Weights of a small GPT-style language model, trained from scratch on English Wikipedia: RMSNorm before each block.
Each number is 500 + 25 x the weight over its row's rms, rounded and kept within 0 to 999. Layers, rows and columns count from 0. Numbers have three digits each. The size before them is the row's rms in percent of the matrix's.

# layer 2 MLP down (transposed), 1024x512, rms 0.0348, rows 482-518, columns 128-255
099:481475540457481456456419480467496502498481468477428522479498491499473507480452515518490504479469489515477508530534546473501545518498518498474511499505469481466531480518474507482504476469503525463534536492529550492490506506501490475530492495519485497479486520483486521447516536516476492533488539483471516508504513523489542505517518495529508489499480470525503540521469504480479500509489
107:482514486534479516505484502495480511502509509515494409538523507531482508523512533505491500502491493502562509467503483529470528530481484506522511520514553520498507498491464538509486488491468520505540525507469510514540484460476473517534512492495474525489514523532501457510469496498530503509515474514530526484529488522535526492498539478502458508506486497486515499540492504490489508496506
100:501535504477518450524490476483518484535487467508515439535439532498520545507489505497490514527487538508476500523483495494525511474539526489494511486571541503511495550506478479451492513477513529495510516464496497538492514476516431510475543485468476538525532454521546502468486487502487473497520511523479491479471470515492538507557535482486503491482484529516504502500498458499475486514496
104:501507492538524487538451508491466480494502493562488492523541487452508483518498513497496501543480515510499498497456506552511475516497482496520558525487496546527516472526528503461527515522547509456443505499536444516514469567491485470472540498497529508554473472514528518506481502505512486477543498437472478492509486499520484506455485544476473469476547469501481491492491517517498534544516
096:484507475503552527492524488529526515506497538477494505517455505545500524481467524506474515565518539454542482514577516483514513539492468480485484473508486506501514479525529500508527512522507493431499485493558521456498487489486514522492525512541476530511506524482497558504509510477473541477525461531520457459528478486535493514484469500491545475499523522507480483501507510522478519468484
097:537502517474476522527504519497502527508512495469521509549528475528511530479498443522481535517484474507513478525433513489502519489514517435539507482483482513506491516533477520521528505520466500497495540490514482461505534508479533491493467515486497497506530486468487503504480494452487516454484478497495481526479500459480459497493541490455449497503509484546489504496525478498482510541540
101:525431502490509543520482523482484487520482504487516480487526481490490478503503530461528552472503460468514488504493500494499464487506512525497488510505497507495531507515476471501506496483443518516476489490448494461455482485504486503481549555527516479496518508528479502509480504502467485510527518506507502520500524452434553496442497481532468504532484466478501535496509518477492516508513
095:493515480505462518514482488503473484491490486524519516499503536511468472460496472485480487534508459521521480533527485481538473493517519518514535520497492506501485505499522515534530501461482491464506523473455491513492551484495509541518503564523521459515530507510454485505525462507526487493522556486451470490496516558427468462516472493480517499531540482509529521512491457480505461499512
094:480520483490528526473481483547522537473459503515541529481510467470528481494493505500517531492475508473513520483515551549506519465547534511467485535544480507449521514496493498518538466460509544533530492512537518526529516522504488523498503540480519505516477479446533505527501499494504472524482538460513462507491519526492483515458478507491509450496446486495516521509490543471482495491519
093:485497494509479500487468469493478523513462506506552504465526504539484531487513538513459516472538510465487508513530498493503491530515490496541540483432454486485499514481499486503444512484479489526498468459488468545485517489491500510513482495460529518498527492514508533527496492514495498525477463474489487488473491483516465527462479554504490483465530529540471489482513433484466498509464
098:541502516491474457491516501513544494511508526513495478508500498552498477460457502495542516485472457522528504528474524513520538467517519480467495503463522481522503540469498541559525549447518479477472486508512465491527514527512466514497438465511486522490544497481494481457444479526511470502526486488510508500500484524516466491525490461470494518451554538539498457523504488486510475508489
102:510509489492489473485530502537564509498506469460499503461489538479542467510463489545488500514534491523504520466480444471480512535552503496503533491529567471483485537501500492528489506500491529494515458541482516544453514545485502479534546443479452458486526461510506496477512460525506485496503461516481486479491464478483452524506510525457484510484490478513485484498503504530503521490525
102:510509469514505483491535480518492490521533499530485530530525488500476460512527482500515513530503463496524539503521495434479479493526527508506492518484511503558508458518448529497511462486501491477488472469491513488521495507544493487466552462465469523485502505489490481516478452518496472507548542513474526501523489509493473506479522461497460469483483494466497526515509472486469487476462
098:507495497516482506473517518511488487509518477476516489533500500501475506488500536516508522487489523484515487450527501506503531518487486527477513529477509484491504460481512504457493547484504486476523501508518540497521507488500493485506494507510474522527479517507471509452503497494480508511537519509514486463537494488516477510492520530490469517504535480507480486503510516477500487452559
101:482530481493527493457554532505477499494491462504498487493479489497519486463519482494539479507561509508510453521537506487510523477525522499536463507539493490535467493467484557498483468523497479514459503490527485474509537486505531484505524462487506549454509531538499466502475491512512511447482468490516456492517476554500528495523508555493533468464479488524486480523477526508521467475491
102:509464485526512476514497474532479507504485506525515471514493534528487503517484495515506478525506493489495526473561522517488449532559467525551521520479514457507515455521533523493547548465503497488480563488444486460481510465504482523468494517546507525497503514517463497501508509529507558459507448478500488490491478499518520447494511544506461465502496501513513481491493469529458509504482
100:493544482527508482555485510473531505474576488472496468510485510495471505525468487517487459488479496531486504515524507465426514501483530521484498513519504540508515478480470514525489513435504482484531503491525492525525508537450524507487492497472508511534528535442491478489552522476490489508493498512488536537524485523511525459518463502558499478525502485499548479485472499504505510480451
097:488498493478495493489503531497511553471537509512561499486506487496502489490502498487511465517494545537501513507503501460491487519493495512468511459510473485505482474478544509532489495457482476509526500461506492502519483505462496535517526505496534474456510431511506481496585535550498505475460520507459475531523492508522509465517490480481453556511519489491485498549489486502520445510510
096:477500494495484543506482452488502505494536431500489461454479505484506491486468506492507535481477480453510453491515515519472450478490489524446494494522522497511533520515459494575508456493421508499480483488475502513476540489488563514503506541483519528512503527530474525489489525494480500519524518481515489485506484465482490469508473489527516509512516497486497522465483561559489508532512
101:509505460497539481555490509472483482484548460526526521515500536494488507548500507553497487523509544513520519485487562470478521510483475477468516512491462505484512539449485491484510506478518520476498505485465498492516516514495491527538492512515497499482503519515520476503454478501481531502488507534468479492499471488561479516503469486489491519483512470525515509519511520485519554563534
102:494440518484532473470486498502495512476482504520522541489504514498504453522529485477474485507522547527538508457479498490482517517509474496519510535516470541478559487468549529487525466486495495496489471545498542518529462546464477525484537476501504472470507485492487502522501525521471498488563531433489449489501482492511485529475517514510478503507522513478474522507502539533426457495479
104:521500517492534490537478491504542492494508493460504503465504518508479480508514446513534516528503523544509491543516532482523517511508507508514476512486473485510491532488495442491478502509524485506526545510489521498524462461502498511502459514450486479479509492454468500503522491482496474543517515502483475488494512461542427526492509514474478503509540507491530510491513456496493492507433
099:528537516517441506477469489501508521497506475495476525478504511502517514542463524526480500512518530500524494554517492497491484482481493523525521472523484503520583506499506493520536525476534497514525512506478537502537480479494550493468479507508489512499496452475490464494537503491527491508525448499546492507496523522520529546485502473517511502571511461486506508544496460503514520474506
105:500460531524474516481524502526489512524491557536533472476513487497488487497496518524508499513496494422522468475522479472473498513474432487511547515481552464499512498482541492528485510481438492507506515547469489502476484514524428500495486487497489528495530502516512522504459510526512528495517527478474483522504476465519501523495478527488489544469514565501519521528509527487481507495505
102:516486464512487495482515492502491472525469526498511492494492517478515458501512479499506493465535514496490503502476503485521490525474510507507490452471500504529494494508509507490495539532492509547532504532450527538492468436566510466452524533449523541503496497498472482470471502453488519511498454511523490466513515529503491520491463513490454549517483483510526511493492471488511527488498
100:493516539495495501505533488537543529514506485505497520497518516470524489503527459519515492506506504476510447481502490500502538493466469468570472466561464511477505551490495426515521463526511523474486510499518440509479427558484558465545493445502493553498483489524502490508527484479486431511502518465447475482523519504542484493490524517483541506507498517490497458503477478499538497495507
105:530486504472484492484478459517472522488516548481523509549481519545530500503515503491488533500515495533499487530530453531531548525516495508488516491509524502482546466483506511475496541546458528519483498532486468498506448498509502535496492496502530493515537540497483462443473496499485504519498520456565462473530488506519481535487481518486495489582537547482484473583482486524459493504445
102:465522478536490494542449528508505498522506497443502538495496497523478526525515485549509537465485509547525510482535512527467460476470502531470541490492493488532445488478465534493502484483473524513470513499479479531485540504495497517509476530509475509504456515452529450491511475473482518487506510492491468505539499504507529478549477462477521491498483456528495470511530541518479458515484
094:541496501516515489532515472544484523470457527535532483495466480535492528484525512523477502489457473539474490525481469466539491480476499506504446479490490534483516542537491517490510447482474469516496477532473489476520453518541548507497512508503488514441495500541503505459500498467537517480526469505512496469482491484481505507506441512506494486500543447576494527471552514534477506511504
095:494523496511516502515493496527490485494452470478501500521492511519492496494481484510487512502529477503492521493500487488486516487490498475486515433523535503516529488538478494496485468484493521511523484492537528482476513476473527490501498450487530511475460522520515498486482525500487515485474478546506525502516502502426476502539474517486504477489499451479480518493546498510563494511508
101:492514542504482535488522501517479508495490452521478526478526494516527480486528491506514488521497473524454480493503515545513489503517493497485534522518529454451457477475538504497474491465515505507519535519483507496464532482550523503526510510516533456513517478587498507444438516494480478490494510556515515500491537529500474495499486520509465551501490557489498509525525514505528497506539
098:486485514502499488478488506528487502489507485479460539486542477500522501526489493521488500517507529488482497465485502524522533425520512474480464489500482521519502484543456479499526487526509480502493469495481502476512485473510548503505487534519524482475545485517470510534534522557523498487528481508515499482504457502469550506461508533477462465473474503472499511471508475516501491533490
104:508525512489508514544541500527516472449497500511513528493512516514526487467516480451529528477520508475442559502534478526468507505512531524494528449491458484495522474480492486506540482510489489506484479551464500515492495469494469457508493497494456518520521481465539504486534473544524527497509473477521466508486497505495498501454531537488487510476507505497497494515520447529517469528473
097:532479474511480532495495498524496524497495542507546502510515492536509484445441489509510527473448512508501499515490490513522519482491477493486517510489537465482482526495498475507519542526533466475531515500489518509454521503507470483509524468452530487520485525541501511497504528463477494510489450509479489483454520501506515503501513454485505479490499504500505439469496498515505470530505
102:482481451515473487475495560474516491503501492511484557531505519489501455519482528446474558530445472503509502472506492518529503501481478440483510492541475518477504535532478465494536483506511459493536503519521538513489509448489469489459530487523524564555469475517486521512466493516491488501539534503526529454506514495517481519516526476495523518482518540518488464442478487519510502464548
093:507513539529483552464489482512485529477456488502494530501543502489527473532482463506520462518519528561508514536496499502476470515549505504489475480556447435542473522423472525514538518459486472493503502504496517509530484492481509471493483512559504488495486492504511538490509506541526580482488487466536547482530494521488496484489479487498485515507461494452480540529513495531510513507470
100:461539514486496529538476493491522501499503509512477518491521508554503495479493465520485484515537492503495509443499490473463510520506489496488536504501511490488467501469468506528522482459489515485519462531482451482525522487525489554529517507513481461547494489514509494459539483517492488482485531471509495492485488485488493499476475532509502499522513478467445490563501493474519492500504
# layer 2 MLP gate, 1024x512, rms 0.0396, rows 483-518, columns 128-255
105:537505497485516509507485535495514453494504490527507464517526507493518501523534565511491491542502473505506500532506517511496509501515556516490468527509500495461472477491482498537488512519476559534543500502477519519490477471523464500485464491472486486544541464547531468526511509533531477528498479497509522515505466484532503524526526459497467547521538480486489497495437508495490532497546
097:438482499511524460562536506530500520487505500494472512496466491516487518479498554527514496484473509499537472530539465518460493494485489506526503508470511509468480510513480493491496456524481515492514512510505501488498511507468474475525497476510483522510515524464505485508439492507495522522530514404450556536516483502527436479476470533553506536497513479479485469490509465496516549579500
100:492528494527510509500498555486513484495513500543435499528472520519533511496516516471525490546521534450497495518478510504459505503497480514524511526482531519478508485511560511496505501513519512515482501482462483524480570443501489509513519480540488534499518515484520484507541495487538518487543494508437564462473487501500496512495463480533470507519503530497482475498488504505515507510491
094:475507491526463506461480502486522514456484526524445499528471494477497487481476496473504513488526497489443547478459495490490505436494501463479534532500510502500526520430493482505544564515499476441501515471488473490472512485479499530508531488539510534490474495482485494505512487505518489514494504476525489491499478471521524495495477510512505458511503482509480465475526483513543496515506
098:505503457515485473488507520466490489533520479468477507477499487507501524500501510538501516538493475454499451496461507548553487485460504505489484509491472513482523463510522459551474484491498557460486505495488485483546444477479465511534479515502516530513529459462511420508477454518534472502453497549498498541529515508515492521495480506450500493545492487531471479472507501477484475484493
098:461504490496547515514524489531515560442524439441513511496473486471500511516495523466502471521473488515490463474489466520514498516504490515494511450512537476499475518499476485444534500494499511493485503518508507525576463517486499494498486504527484483526494504522478510512499509518529510495478541508535506501457463498548473524511489505467535471535507502494531500491472513504499471467538
096:476508486507471459491520495505497491515504484535501504576524505492523543505487468526515460518453564487520504502507445503479538467486508501486560486545501484496477493495534501555504557512489489477494520516510516522510512468482483500474515504571494500516509498508501488542507503485506525506539546459454514538544469480497527487523502527473491497506501503454511511445536506514476548491506
098:491508542481544458495527512507468507519477491461562516502536474499520485537497507493475526509519483540493472492500525491497494522482458479524567520484509482472508512497522498490464506522470523520534478506553502530464475517484480505481521508488505516502507517485487521509496461488506482529488498518494486505531534547551564513584495508480566515506515538465474498530506489493501477463516
092:521526505506477548507489519518509505508528475504465530501454447466537510485537490464556469559475479508523488468454524487508495492478547495456447502515503514493520448498502504540518481496506494463532500483521489532490472502462499463468538471503501505490509520479486511492450505478490488499526492550497489495491489527492523515507500483513490483517502469407515524514469516481531519513483
098:525523530487475489504514532535493500498491520497512493473498504514492494473490517510510517446485499529469516530525466517505493513497484520479550496474550486525461533481511540483531590501511562495468469517508466500495501543475513509515502503543480499508541493469472501478487496497509454519508506520538466517488492508520514519518486527470500501506547486528501495504528499503499505477505
100:506502446474482479542518562530508486475502490428484492506468477503509508508505465447492488504509518481487500509491516514515512502489487478497544514496523458477524521515547487472488486479516507507557481491487467495514491464525530523487454484521484471549466493510486532512419542506471516523512548492521488489527516522539491498510496488502495492496504492515476480475514476471538585512483
102:496491529493527526527539509506471491480515481511504486538461491464512500514470531534531523510474460515502526501543515481554500482503489497432514516486494515479501493495495488521484543505508539524527510519558511432488492479510491492447484488503492525528518513534504489473518571486470479472477537460518488501512466470514509503541448522482497448497500497521488511511535491484487503485503
098:506470520485499487490504503488563463495516547476498478467473476519471561486477506507469503487512504499499533512501460511507505540504558548492536484528502506494464509517512448479473518502486516476505499529538491492448475461482454488522476490508426486490491463483478511499483532518496497541491530477470540533557477502527538505523480510539469494507473489449493502453481489451442499493502
102:501484521520551538508487498500502546435504500489475480472550489513486515467486497469533480492487495535489516499496482467512501514485500520529498491463530480495543500494524506502510464481496537500494541532504477503478461440470483493502471493541478518525467494451469476522486503530516544525517502500487466561530509473498490482480515550485523564467499488481475523492500464480518498511505
101:513490518524532457466473536535461504481494534474532537517496555509529471499474549506458484516480459538490558530492486458511476495497515540496507466499475510486544482470506444502524533492516499503494502500507504422505503500507491534510537520506458548499487516490490472478568471510494528506450481495516509475511511506511463472501532546484482454487509506456518444497524483576479475483531
106:478432494498472504481496482524491508515492522507539509481485516493525544509525534459494487466507529500471531501490506502500511525458460498448492473475543518463500469500486492516465511485514479496554503497506478524494527479485498516492552513499487486502493506525521510474492477494498460473494466486528505512494523456479488488539456492506454461520523506515535467470469484511496504515449
095:432507502476468503472513518492495521481528550497506480489521514508555532487460517525492494518491501487516463502485487465525472481481483512432492494478488488492540469493477500489512510463548486493511523510544505539490509485487497508509526509503499520482519528514480512496533506482468490493496514525468461490493513438519478498510507516475479537500482587522495524510494496526510499523460
098:552510475492540515500521524517517476524470460513495490486523527475540497528511493501505456554522517519499514521499481528491531467467489494487558486480457513479536528454499501532519493506472492481519510505510527548491488499505495516526487508511493489485481570527483487497528497549523579530500525519492547476483536515491524544492475500524508502457498505505459491512497486492509482506535
102:489508534510493525411501496493514485479471498479483474525490457502497519493528535536501501523514486485526520500468483531497472489514490536494478507500523471495439457534508547489459515470507491512488509532514517515466480455479519497478468471508465442517493495494502508506509511499518500469457471502502498513532551486539483455535505484489478480543463520482480482530514462514548490477471
105:487493528463459502517545522520509504499505510517469552489469508469517464506505469501553485531526480528479515486441511482457529472509485493470490494498501484482501460534477522510512502523546512477484516538481452485521529473529542470510529487547515545493511477472543490504524485483478471524537476474525531517486490504545508530537531529468519535468461480509465521469506524514478502487509
099:524500509492524486493521497489500529525462496529533493478522513502531521475465501493557500497500475517516459514474528530507490511473532501524509478489489517487490535506489475462510454490513543528530487493528531455518520485491470472467472479530472521526501499495454470536504495535569472529499517475477497504517487466512475538474545494498468506475526483532546540534486467492462519504473
100:445525515505510542537495525478477515471517478492482548524556532487462468506476540478569489473504521500500474474541488489528518518534486554526523499533513490478543549483543525482479503475517488466476498526505499490498492463493481530498532456525457504469537474471484518489486560514516526510467537497468537472521469479496503464481517557474511508482473529526457483503499511479457524532488
104:513494539476470497475575520494482522520507545514522490488501484538511484517539503528500514530477481478513544545563479505483480470535470514495504487548528511512522516485526476554500483442515457518513491490495509498545513479486470513496459476491526570513515440529525482485496496459508453491480494513484498527510545502556497479491488492543472523474490506488520491538497477513539507493504
101:542529503543517516470493500481449517491532571504498502492539502480551506510528531482497519513518485521490446514557516502505482510468528478496469518502468544499525498514520518493526555512509483503531540556496480458481503464500471526539492482527518538513551499490508504514498494526490457504502484482516487530517513534475521465548518469543510480462478502462466512481501471487532489481476
094:506483497486471474496484553512544527475469540520501501495526525485505553501512501495531478483496500469499526481521524481491509505508530548472488561521488458520535502478507553510496503491500500514527524519503533491491554465511470466494495488517475490534518457524509459452478508529477514491491486498490521563495467546518492496493514478515489518532466526467489534495516532504465525513502
102:477486529490505495475498505520490510509483506527498500501512503471487504535519482494484537488460516545527506536496475526503509490481463498500448483488552519506469506495539516479463522461469500494537511521478509534498548493493514499472491491530520466527571538485455471503489520531439465511547500501536505523441506473476506539484495508527476478490491527498462479506498444514510553499535
102:490499489453505510524469500511519492478483453490513553560506497525500442519458489491417505484468491534470503485497503481475508506529541506487476477498496504479515522462520473514524516548470487489497496475460477450441527528537533528513512505459477506507492479533491499529458497491452508476485491475550513488492501511516500462459548510453510492440525516544483508505499491532518462504519
094:560496455512507500517485495467458510471481511498508497474524471537517540501486477512501506471458503428523486497499498504506486470504547497483498512460489482485474484523522497481520528541466508510479532482499511470513509498496506486518500506486518526490492495551503496482484546498533502479490483540486504524522501502519520593465458503542543435528481480535509514547462522546526526492493
097:491520457538480504488498487485506520454449501515466496528489520498492425496510479540469483480483473500472538500495484434489521521495496506516523475469461517490489490533531513519477565490549476511503504503503489492506518490476492506462499489493505503485524478547510500507494498485498514504489505547505485467447492513473478465513537467512464464494483488502485479465473523469500563475491
097:467472511485460478437505465495461510499470494499495479539422491490503479548524503473503484490537539463526493510523491501514483493548491500502552500506483499486548504500531497501544511533522497508435481526510522522482492511477491468506482501508484450494504450473478489511519515493487512495493487461523480518551486518550489514489513501457493483478485503460496531465519479494506484526519
097:505543498481525502521501455537507506516448467479468512521462518495465526508525530508477482482508498510528511470522511525500477499513468499489482443526559477526448462479518435468470496472517544520481517466480536497505527502500509483445509482511520512503518503460504551493507496500503504489446541489502541475486524483512463514487436542497507490544484513517499501506506483482450518519495
103:492484458484519484518505512494512506521461463554507484476493489523504521515496488512489479466446468512501527505475499513513528472463488488440461467494539516507491539499512483518474528479492514498518510509497532490494509467500493535463488506563509478510462461508503492503516473520491494478497475528506496537550497547497473461492516472493541512507538495468523491454509493486497463481484
098:512532521518470459535459549516466515492498495499498484527474469469520503523497495516510509532504465502529483522468519536503449470479470454498492503489471490469495489520460517481498499450463510463525531524529457494530496474494519478499536437526507526545511516510516487535466494491514488403520472498541506472475490503561524502494542492486502467472495473506501552501492478526524479461519
104:510555500515520455468496506514447476503511514491499511543473490502513516501531467501512513509505536516478518531479466505496465444467489499447502498462524509445548459523486525475524511498490496529518533528468492503523513515504499523493504486505490418523486507520512494466464490515510505485506493489452459494494494473524534532499450510503522545469475517478538498507523485513535505501505
098:470452493496529513512533533507531465509493508512544512493511517516498521479508551528502480495500470532512471546524468485566499526566495463482496538517474485471513498469489465490517502470560529492560565503473482530505465514519486443461527485533456516485530483507525482519491463520511465536519504468519460455433511497539474516523470528522494469456523532475511471486494508537445498505503
104:474511502489516477514507493524591520481504518476495528449512488523547526509507503499493514489489523524484461510514495498537513483476519486528472492507519541476507494538483515495485496506547528494509489514518505513548488525460488519524521511489499462511498488500492471501485458512470496476509502489512466499489506503511572521495511483506485522554497478503495516487477474506503501487505
# layer 2 MLP up, 1024x512, rms 0.0387, rows 483-518, columns 128-255
106:509508511497506491517478506517500460495528542481500471504520494467475503505552455528506523524514472489465499502509524496463527504508486478507439508506502505468479540520456482492508487488512458508542540505496500476481524486564481440510520495521478476500516513513497506486499513488482497507514534472498512435514510463508541490489513519515507477534503494484559510519516516497484504491516
098:512483535491500463498479461511501488482534482523538477549489498481507519518448477538524497502519486508520500507539495517492521524522469496516493476529522492505515524479484571495481491533545474475529508510505503520525543494514526538449517505503481513481541473474548485524507528524487474520486533500513525498531469524485511523508524523486562501518463493471476483476468519505446501478517
103:479530501483469514502526509541468477475428512540478539468522506476493536506543487484522486499509483521531472528511492545511513478537539485522527532514531505511465483542475538467495486551485504479499456512482496526487565533483517498538521498499479489497543517493503491492485488533509462488510509518473512501476514533511523498464518486562527435486501518491505480520506522515472464448511
093:477505506454508528561480534486506502489440461495517499473512507534479478510506523464506457491495547484564498490486502514458481507490481517465518519516454488554545461481548480531524481530515488461505541468507495497494547483510522488513522502514530486489513531503473477543453468519509510482476532475498489494503496507498486536515469498517486508477510513531495512551486494471520512520491
098:535498525450483487476509498540489499490490519490501530534510510489471520493547506499516500502535480518533520497505496468506497516489492544477540494475543467511454465500478493519510473509538532491485483486520486444512505532525505469499493506508582511475528500492484499495468490523501466509482480489530519518489517483527506502501475465507524549505528539537524492501481517519511505503493
098:506492507489490484527485521492493492528486418504475536479494490537498486499520504487486478510519479516479477499485520501485496493505518506503534506542488484537512463514490456516468556475537472488489538439480485484500499476470523482471503525495523507488473526493493457520508493475501505513478527485541468494465549468494527498484477481473465501535450478495483471472494507457546520488504
096:488548451490487538500468500446565466521481518520477516496487508495481494463508496488443536470519502512543500517520482512466512525458534474567530512487517507513420488498478557510524535500450482525469481508524474493496516536521478517510512465494482523517524495505469462484528526485560508525459475524526497512451494518464523485499522491564531488543489450532549512524514495466494445453529
097:499479530445507485509488539529510472472481494497491521492538494527471557495494500483549470497456481495486501494478482513476489515479508497467526476475467461543460481533539535526530487516515481459514476500505477485477514529515482479483511469518472530538499514506501493486488490516479485527497455475479485488504495501500500465503493467510485515521456546492467521485521520509477496525510
093:482481502447494479489488480513508441503521503448499492488462477458484481474508509485491516434475485513530529466461480505478474533513515534434492507475510489510478511520516503484479517468530466548540465482531540515512485454434487501491517495512522486520511491520479480513520481484467490544519520508478501466493508488476475494498491469502529501530508499511546506497494481509487493504529
100:511494459448426504533487495475506510504502529478462528508508474506531533527497497495491530496515523500440463535488516497491452522486485482473516509480505535542456449498491491453503538458500437524501466521508487526486486559494508509509499466548472462489523482467498473512526491460500512474500534525492474514495537475507505512485484513501483473503474505491508528482553485515528531454523
101:526483500530506522508518489475556481507476526470491514501485504450491506496501508490526467478539506505518519508517467532468457531526544482515558506496474526505517552485482498527456509479533524466532493513475511512495489500517447493505529515520482478528508527512507545489478497510551505514522480534485509484452517480521462489468524479502499487509516485495507487508495517498550471521491
105:432503497480519481518534473529487500510502474481485517509511496511490472520502463500486476496526473549498464537491518506492477500488495510465433556549453510525427508494537498470504533521514539496505549502526495475496471530456482496524525556468476507517518504533549459474438521527476488488444486526522494493516457511510414465521474518557535525509490481532506484519518501525543486522475
098:524517540495471550492489531536512475524480499507480514527494477526552492490526489554457516454526502549508443521483495506539438496502489526478479529474511521517467485483496470514450482488508507515491538477454501495511519476475465483470496489498489468500505468508466503517487481453488504528506505471483492431518522507541506495514508448521525469509522477507489478503517510478530477456510
102:508514523503474516473476551484481531518521571507461499552465489450469521492554468476562482500473521474518482538485511493523497465517498510529479487510437528535465494471525506520473490476491516467491481536480500454472508513473536521511522453545487447489523493471481500537497481491519501499477520478471417502484462505525448492461453467510485494480508525511522459485506545514482500484501
102:497474500489479493431476497536501501451496520498483487467455544504525488465527519531503460508495515526536530481546531503510465517527501517525494471518487495529519502531503515529484494484517483480481515444492508455464468503503498499507512535524505550537513535492506510516471482484530493533520504469525510474535522489493500518518518494471504506506516523495486492506480490484481453434505
100:495520538515510537508536465487489522445469511530518489537500521473463519478499493519551441486478523495531475438493496502500514494477502507492493481523510510486515504473512478489501506458500486462517518520494527522490479512484517510477504505512501517488508506468500539469529540502504498528453508471529477483540488479512463464520480494502494546499518512499527466477506501552439531479495
098:542450500483453503469489516505515493521490542490509486458504487501534501478556506501488507511510453491496519510516517515497498489471477515494511504508518508506463497541485537488507515545511496487504483484516539500510512543527515557487532493503487499494525505487506524484517494476495452487505490532514505483535509533480482497453491471510508455481507522496515456520481540510459472505491
099:465489484492464505532488531458476507529513517464491493507532468502514491538472486491479457515511465528532509476476495508479535479523561486491477472471468465501502470499508525474488521485522492483490527506509511510539488472446496501497465492490474502537482525496487522538452486530495498476509476471501483442476489545467512484508570529541481448485555490460496501482491512483496522522488
100:522487487520470517536438468504522465514533479470493488504491476537451508509538516516538511508529521496516539471502523469509475468492498502542514504475517467513507477488449530509493442500460471530531531464504446544481488510481502509522431491509531487473499531537521517470454522515508435464470471498493482536503458484533479494486491517466484514496531489522499517518497514547482446522443
106:485508498509513451489469475477487541459502495531524513558509459509544521496563494524459512481503499485490490538476518507499518499487538471539462516549514499485500524515499536495465517508486493511513497503510497466497511542504502487517440494496501491536531465533527515500524522500529572477504501491498503499502494484492511534530506476464488497553488516524502513477490520492518465484468
099:503450516468487501533536489470485508525515533507544493536515512515508487530494522469512500516503557486508484501514467488507511446481498494515521512468532500491475509454494506471489485566515540542517516564511491504491470519492493503489521507474498515555492491487486502496497467530479527504500507506510515492519516527495480516465524500488456464487507548501510496490478490485498495496504
100:504556507518482479495502505508543538508489515472515507435458495520493501529447521508506524475504512501462541440456539482501518474491551511493493486479529489517499507515502487461519524484532546519502550504509481501493517519512493505509512492536563515554510535470503479459507499478509490535558479494451464489477491511469491489528494480538498489520511462511510509538493529501494486480528
106:526518465471474517511530499460482486487513513467448526503480461519490494529507486523517498508527501502498483452537501482502480504457472529461498471525465529471507508492473479496501527493485482530503479503495458497552510505499452503468470461517496534494487479458526498509511486461469513536504490575475477486482508504497523514457574492478508528504518494503475516513539514496494467468509
098:515491486496458448452555500524504499496482499475497528516524498502546498484532491507456528454492552505536543523462494493476530482520520532513514452484480509490520474539470501470493496510541504496521531521521477511523500499460514471502511502494528512465486498496531483515478522460486561487478480548486519492507496476543483560498498522468483501499490513526513480473490521529463473508538
095:498490478506501537512470500527498528515501507466513514514493477463493542552519516468504512512518519467467487494530509469491498488541480484516462483538516507509512480537492490525547509470547497483536471474453515494529499497487488540545473468521492529456551521484488509526502495495544511509482515502477463468485561508516535484498478483518514556457532509523494479526548488462488451494512
106:500491455503509461501525508491529453496524510477511516511497519483506473491504517502512494574506473546445529546513508499465500506511494533519514518497534512510488491528480536486482534498509536494475529544486505509516497487500470484551488490536496500515471488475530497499482509442517536487484527507499527503469523504558485508518500504481538507523529500466484488504528490526487511521502
101:468535485474474494548489553497518455495524497500468486501518569525517538533491487526508504512499516499488511492510468538485510492488505521488497520510487496468472477486487477476471491481494497494544495547479496514461447510496478479487498459512508505454466488502521500507474498521545520518547465527510501521529487493513475498518474506484530514526500507464485492471519488501463497536486
091:546511488493489475477500450520488528466453528486509498499478524500483487478507525485491464484521537475517530517497481419542470485498482478540541492482491439501512510499499479510522526480489473510518506502515501499449517488532545482498497468525504496510536473481528544493511493473494509509508529494499510501454475515504521541549566514527516492454487485504488535536505486469552497488459
096:529534474480462533552514500538481496477521551523502497467492473448494547478486495473507458549457498501510510425527495558511479577525506469497504508462484492524517518503517501505511512497507492526545484486477494535496475533513543496514459456472500499518517521478505523508498463444497441506481442516524532504506504478530476524485485514459496507471506523523536495470514515497444477474518
100:488510464529496520506503520498483529494479519497469510518516506487535502496516495532486534497501517490533482499538501489501481506526543470530558513492491463523529509468535475493531519500479491516499447520490512492499504491508471489545544494481530532474502521476486422490509441543456492503506484520507467521466510512506513521530489515478477501448491445467490444498484508503443509517518
097:484482508497547513519522484440508484532511488487506481450461528487523485480507501490476484513502515441482464461506466488545478502510480545453591505513514457526503537470530476529499517507510516509532467489464550520508495520538509501497560532478518510491504479493476516489501524509510488486489548490519500522512485496509476473478466465518494482516526515500523565480519515505513467464525
103:535506508504492495510533479512513496439526446481482513503515463463534536489482508483474490504486509510469509509553475473522469522502487527512473487450508465508458502523493467461478529540496496483528504459519478523472491507452508452471488505529495500455503443512504531542553480474531527540487488479516498500511471488470500473498527490465479475477474493523509499490486533514511464496463
095:491498455548486458520508475550488533540481533501508513467472576535479469453527482512538480509576501486482498482474481493515471482499525500504552484425500486509440555477490483526528496531523498543512531518502492505517562490484459495521522482511477500505499509477460474523502504539467489481477520529514491490481474496488474529488481512464456501504498474527513516492519540505498495442538
103:513512497488506524487492524515520508518495527480525497474485493527509534500527534504504460501530502490515483530514502509539518481515519549506456508505463497556509486495461521527467524499492553484520516517505475497518502540480455454487510520503544521513489543513507503538531540480493501493505475468505514474454538523504490494537539492501521559486471492501473452473494499494459518494505
096:480488463543549497466485500544444487490491522520513527496504485440489506488497528492532502479508515499480519526522499492487533496525477491486527508534459497505563485507451477491481494489498489447558527446490510502568511511485506482513490497497483550491519493524515527506485506465519499534506513514531474462507474517473477466452500508532477445506525519519465501500512470508488527472483
098:473454498475463503518485504509480502503504493481475466481498487490571500542464479494514488519511472462481489516539508457494510493473479514522507504534476488488529487512455462501464494524531506452532466500470493505484552499505542516475520562548510475526493495537466486513474510488484548524445510493549503466484467522530518543514507468509509511543517471518487495479509429510489519550487